config.toml
vocab_size = 9444
norm = "rmsnorm"
rope_fraction = 0.5
learning_rate = 0.0147
lr_mult_down = 1.5
warmup_steps = 0
decay_fraction = 1.0
doc_mask = true
dataset = "wikipedia_en"
Each number is 128 + 32 x the weight over the matrix's rms, rounded and kept within 0 to 255. Layers, rows and columns count from 0. Numbers have three digits each.

# up: layer 3 MLP up, 1536x384, rms 0.132, rows 415-446, columns 192-287
# down: layer 3 MLP down (transposed), 1536x384, rms 0.0965, rows 415-446, columns 192-287
up415:094134113152103136088103110128153131087139145122096108089113120079112132144162133130148171125154128095159144119177202145115098172196117098163105150133116161140153112086121147100088105188148160126203167140120174189130148174142088129118116086109139162175155149180055131158151080120081126166
down415:158128213157115101127159105120096172106170185117081135148136131133162123092143116126086066107125131096158177123128176172077090137093113207108097106106079119120118143155125115085139116110137109155118112138137109146122099175121146112108123079158173170117111188143107125145176141126108172117
up416:124166143133222156114131127115032121108164115104132092106112195072179084138113189142129130125181098142125136156118105129139078117167178121129089126126136105060121120143150133130122150097112120120102121095165117114099114094087139171127163136122168198063147117134123091108101172081098134149
down416:098114124121124143104081153076141116111064105150136162174093188134141148175120146139135131101155094148092162067108114187097173092164166126105128068094112026066123151126095150145078112106125109152149138141109176121077100124145108150110108199091153162158138120127109129151168117168130079170
up417:072145042087206111136111171142143112120154118164055127143123106182144126047128129139129110093105133154078068147053123174129164138139147122090141156170177094190087135134141125105099097117150116082148091168115129115152098160119079149136052108034135104154133165082136096056137126157190112123
down417:119064166124119138080160084156162087194144154149137165114155117147125138141129190081120156126055133095068101128136145102086146131121104111156200149134141135094132126126156130071090128100130185207176182168106128123158091106105081116132117198172070092155140151093147108130076191099111099198
up418:192124141160127163153088175101136135116118125100145119153126101132105122164047146125163140163164115120100128173110166151101161133124084139103149075180095098179116118096094133083136158125138196091095135096089083169169113173139140165137117160134139134136086175088124091118074095162119065207
down418:142109138140157141124165126093082093141143105146095204157183153110089130110114134165133091147105063154096115170141098105180095147065123095091137163089136132120130106176070121097116097094142101130065179090118081077129101131087138146130149144126102097197081149133120194109183072095111160098
up419:159119111110167100154167106152136154208102069172121192112125150149147149133126096112121093181106182094105147144088143134095042097153123150124109117099151104138131130153148147086183130126114082113188143106180080199132142165128110082094175154148104153125122147104126140135016192134107148148
down419:200148164071151122105085143110106135139083109119164144130183171139098069113158151126145145133129200123105159078099108124117110121120115071140093154128095110092085171175173120132115176099168129127173121083127136158078098191120108124235121120161118146124102115118097150085130109101135092062
up420:172116146065163095108147134095083145144115084159168077138087066121188104181076067136156125128101142173093151074138139118127103175087082181178093097093098061129109126105136146176097130138116155147193101114138187107084145188120118131087150104098197115158138100111170077140117119096118107116
down420:154109159150099121148104147103121174131123092137142110134099145107105101188119130062124053144105165089109083094116127143071149185122116132131119099115145096093109133119161145206089112152117152126149160098098085143025119125132101073126085115111156151092134060159128117081094137063151088089
up421:117145159170173186187171169119174128126116107079107096121119121137115085149130132086191088144139202141112089117122077095159156119110195118117132162093123133102151142096065130107140129076146135150111171158165159200120144110139134112129202156125091173118177128125180162137155166043092078172
down421:135138121198142152136097070136159060139165155149140165170126207089174089143126137142120131146121184135083119077180127155124141168114106103174065137125204118133089118109123127070154091116161103145122142172154163126090125189116136157130075088115169114058124121106092156123156170072151118217
up422:066135116140130144103067115145110106073133124099091127067166123085145115132091116086098153169131078145190112106144136133128160139131178122153126115103120164184153177162208174134075165115138170098095116188090158116171132110101127196135106175070100132133118146133117120192093106142132101118
down422:100131152147129117109133096116138135194120107101186121104155116173171095115093099124121155138125212122177168132155161087151129104113112162131127086092102105116125120073222076101118122129123142146125146174141180119185151129171062109082086162129097117126094076109099120075098153097166097197
up423:121111129124151088140106179148116085166132132115075131154057126097137129137166151129100185153145110159149138143152097110139066114117144189105142082054117167151081130146104132157136152101142164112143081152083146114119131130216117105085056102110118149123120124113105127147148045112128148109
down423:132119121094036146111139164146166160156158132116134147103139133128125115098141076057132094155200129134130099125116199131159146118105093173069106086141147126098058108110133081144123130104128053192134140149098129072092157102161125124096143138138168177135065130092091140106084130138138165138
up424:210121167159107170084176109137104145081096098101142085085102124094167121123104069105107143196154069122123134116106125118094082175147148142136170111104124158129164147115142118129129067122132101140168183079160089172178140107099169163137065092078142107146120096161101131138125115106119149117
down424:167093124144155114132162156138119136117154119115143146133112135149141095152099095186079102136127182185146106100113085110096065167078116139123146100104134098151149124132135110088103089119157136179113106183100149106145095096165128065117122182046115112156144142165108071110130066131143162137
up425:130078148086154099086177152173121162097114214145142149109136116105136151113173162132127126106083146147164144103134148090151106075206075077154125110106122105109101104095105089098117158114180126126167100179133130131122211142139114113101137132144140132123113163115168105130149098157083107173
down425:213156143076118101090127105155128073098125131127062135119077120149122190115129123122083084150151091123126132110117077126071112173154152155115072133155151125104135183187127135128092138165143150170136089114117058130132125146121099150131141155134210112165167152084077088106141201183135142086
up426:049122097110114163118117138122137131145102151156131163137128136139128170170136082148141084106130131161132067096161109139138152139117109107135139157089157153070162161100145135100164127124064102138181098130163123138117102125160168096127147086118097079155156142165158119138150172090121059103
down426:092075120103171160106182099095177176134153203094107118107192157090076073132131111155088120187150118109116136136129134141114136079083114177165118184132107119146107112167116134141157150122142138116079113118182065104129085110173173096167162109174135172203142109095155087127110172119111103121
up427:137106132116134043104177117112159155186122136133094110116095112110096136121127144155121121125091072133072188174101116105159181087109054157169116136195119138137195156056154151093091154157161145150081141076131053081100118096110117112118153139164105142074091187100114096103093125108141199089
down427:170110152127127176116137134104066148134085150095086129073098134110079068111151159127131104138078135117079128123163067063130184121196129094162127107174140181181105082162098115126129160155112095184136066130105093108143072120155148133072121140175169149127067116032113107087159136143131137102
up428:122117131104091111126158102128102121158119128116132152136096087133118104124130144153127154126100132078098135067093145111074130116112174083183157130071109150115141137082116151102132095168158149159080138178127087097142104149161140163094150118150121077115160117131147114156160145114081157154
down428:104115159066095075114140112106090091165077181113116127121129185176135196064095111069149146125058153103084128163127132063166183136067139155104117094102162123130160093079170137096158099132162096059153144135136090146155096105127153115125154054191203130187179150127117118121078102117133128160
up429:133140076125095131129110115192127089192131110141177105125132139137094109187120149125136108063115070132185146112049151187162129089166105095158101152114122086094175140110186126111153134183119133165127146145110152184185138120096153014119097148163113123071138152143133159128130140105100212151
down429:194131084183104078160151167201132112109097215103116113120112140156137103134113117083124070209134103129151163068120146198041127108144145087056112150121101082136144129103148144125171059215128150159126065103125117165160121184142151124146087113169133108095076194133084139163106143197108222082
up430:128118086110102181110144114087124156106125155134092117089117080076111093188073215130169148150113099136119157116120171132095116135124127081106084123098117116104131091169113117123088098169164143135141144118082150118127052117146145128171198107093147126202132143183110147115082107147114082118
down430:101174180126085178164092148133088134147136090179077136152119164157137119146151157130098159098122087119138112077130161078119134169078134092114161203167100112126158123118183128120102140131123131109159124118050133130168050172126111150104160118183134084158165086169114136089119136105127117121
up431:113177153147109118154084174100107120111103108140133131103186182097173121210110131160122139111165077159136118118150122096145143111157145182140177150170122088101115112121107113141113195122084130159105133118086061131141089130122125081057131131064158147091130094192190105169024146095160165100
down431:121131144110208093181139194108148102127130104098149112149136144073148080105112140173157129183101111100172130131154211122163160169155145154099125099145152112173080098144121160091121113148167161044070125077115150088108145169091118122114154147187144160134160187199114083111139145161137111136
up432:086125189147111121124122133093137072153104110116128173112142110057113124133172155140149059134084143133144118144116121154073168058161124113092133087178150176096116148167113159117108078093179149125104120146147151190165110158099062187181167135080094157109131132139155171139211134106141102119
down432:138088113143075134130137071123136144141116132137140087121146181133103138157120140110098113136132064088139121141117114172161147086115120152094154112094135084156160119158143103087121151163159126145106107127132138149126159168139117157115148122182161143134123153180047128108176151123150103137
up433:173131168102142188167171167149113118142155160123101171117092113143091116085114081081058149095148144108138136123151123192126055113134161116133132116068160181135081086144081111146158112130117146068089079168136099117153158060086147143167076113150189108101179096141133124093112161098099122124
down433:104171145115101121145087161205084163118125093167078148119158143119144128098111133150150112119134108117072134129057081195070117150127064169171164117072171176119038130141081130164118157169094148087157127129185142122135099120102133110112103072142094114098192117173116172185130123101185153157
up434:106140145132085114107092130159122149154130109149123166098148107145099144191102157060127116102138163135124089121125090178114139143126124134076174077108154139115129180137151124137141119135064134163109081164108096173099160140124063103147143145073159156118074146133141122107101146135178135127
down434:105103152126135142136159138147142144137115122147154133128125169119138132076153138135069156149109069107114133165103122167134131133153129102138124164135076099117119099116188063066103140130173064073110142158103147122107053148086158148149100134056090146129104143134136097107137120097128104163
up435:110104103170172143167156136204194140152150160147130077149164172158096155115153110128134096149129095150190108190117138110159116138139089123097124117174144109129103107112132125131094060125097135118137102117119132157129136153142072121092086086161132101142059075104171128130131033130074068083
down435:109123129108143103126105199126161089076141131169140139105120107138137138153062106187185091130154121115217146165145065105109133103064145131121147138088116134133153138113163157075157122186101126082093117129132144077087124115094136175148103134158166104159088103146134104137159078134098168125
up436:152092071104148169132126141138068102067133098117140107120122120165165125129145123169079154092141148178109133142088074167128138193124097206149068115153145148182137111124105061111100173123121158065143155140104125124125106164141075173135091127173065151098104129083129200156134163129134127158
down436:126158099079130168152123107145192121118116096075138113168127107133057160049113143133174102112138161171133117153117071110127172162185178111190126140132140147103095104146071153127140137182095135148135130159076150093077131128172123060140143134118132060106101123143147146151076133116114144087
up437:114142131145115130121101101152202116164144078117117144122129157145079165124087121135166124135077081114162150168168180134012170190128161170130143146136136141134118102144143094122118100107137119143052149173127154102129152082132089145072118096056096106117175125118093178134059140084095165102
down437:117124109149130078123150171123140155106124125116155012084197100120133130089147125126147145131135105094108119180173140097191079109136147123107101110092140140126155113178146107107131109152071066155095192163171099097090151144151064122132189099107110120190124148159093182103078104174147102084
up438:062139163072118113143131105161139114162191165144170094116140181133167109106124089143059098092090144157098135072095181139081135128132036086111157121126154118095144110183130146155158110111132154139116103122116205135098131181167090099143098142133137111181127120129102163164095154131160172114
down438:163150119162183148095134179134146146138091137135127146119110121156142054175132089157138142168106147063160094090169117132051137104133114122134078145086085117174164159125107167142147180125136144159205046185141101104149098148134179063139089170066134158117165132101128114113161111105115124089
up439:104118188083160129127096187134126112112176120143117121123122077122178081129169110103106101090139069081176186115151116083109135126114116155180184105109086151132086111121086091154131105137052152123093133169115158137135174200157091140104105164127111140118175166140157147126127126098128078151
down439:118075145153081151159133184145133201136166073047130120183101115154086127140098121167134210165134040116152126159118126136123185170097109082152141120140084126086112131104120145161134147140156143156122111184071095154109132126101123111120169137098191123137115135138095099131122151070124144127
up440:142189152101120146169194137064137060100092149076068162131061141159148161155129119088138132134132174119138128148073151120167127190129123100105109120139080085122096161141244184063155125193154081089157116129162194099021124111081102122145180123097111122112118137095096113127108150121111162126
down440:073112147174112118134156086077141137149086118123145128129092106139130126082127060113147139156122211091158153133122158144083184200177110143071090137122088144125103086128128116204186153146128097132135094121141105058116131158133062134101167145139121115106118106089171134152086144126070104140
up441:113139112052097106135134200082144110116175168156133130125100092122161187111202147134144133156082102130122115127138149164122104187140086148136160143151093109135090119157111173092100154185131110144143114126146135156139165174133167157158188068060152169201121168112089168130116137147119079188
down441:113167102116108137161162177161130171159159060121117092182145110084086131128124166144112120125131122161139150145156123135101169148111165152136146111145136093106147135123163127160136081143129143141110093126098105101073113161130091133098169076168175122255107130181105140097080145135157067071
up442:079104129096085113121159022110175145143112130069157150104115140115149159119064116098089196072133180137165156165173170113077133063119123119114181074098149085119106185149140105109126109109089185112169084106213126097175125109080126118163150125106160155104116113210131123151169168141132117102
down442:083148160114103139122191119088164104116106089067114081136163126141144176177145111069154163124183134199164124105056136111119173109111124113059087108106122135127099046166120152121180153108123133134143134156141069121155216139167099074146072112102216104039135100161162113119130105083118111187
up443:176183056145115078085048098134098117100137230108119126120099137080129128045149174195124071138090104095177123085101145128103128150162122095101152151053143158131152150139139210123126142125122138179123101167165123167072140170167139157110108132133164167157144113116123129085131158166167187171
down443:123079092128069055133134106147114171151105146068072157118131125109066153147163093124109089119088104119120098063122148141114109165054141093171148069132119169142146183143064128107150105163116121145132110080116167084063177132129111195086118122130062124108138104089124147151077158181171113180
up444:114092201185110188135102153183100186136113156123164094187093152053098106142077089113135071110156159049127094148200102154100078130148136158068075097123116116175107140111116074187165145158086130129131156109116104117137119115090133168166152151157185147155035191135088101158103179169126078116
down444:092124112096159094196136078128134168115125102144070115119139091125105100097132112147090103116129163165128093134200165135144100117127173150119093124129150080166078087099166087173182123137176124118090164147142082159132119122130118112197126194074109111099136120142088138152126085130085105117
up445:124095130123058114088129144069162210152108128099088141201095064137155188081155166090098132130193101124129098137104183120105143080182146098136093115137136122156101092145145202140126130075065176186101125071132114105192137112151101089111099160115149153140144137088140133074147086083170123092
down445:147128115120166109161155130111129132088076164116075111136124099067085115141098134101227098121084101134110098209111106096181077183202138137131106086115133137086135185101137143136108145171150140181153140145233108098196071178073130160178118124115111096084136150137177103145093145146123142155
up446:093148106132136117118114117149089062119150118122128186138178134112103136168153148129125102214132136132129130070163136197100094079134157126106112142175076168076121086116170132072170119128173071106089124124065155191083180108210117169135153146145116199131109122150096100106122101122147112209
down446:125120122134134068168081163157136116155186158167156161137096091093100044157109096124151092125111109144088105124135175105090133132129092140125133130146113079084130096131156097097167114147142138114149115200088123150168059118167187143143158143101071086070113106120126164111139102077072071160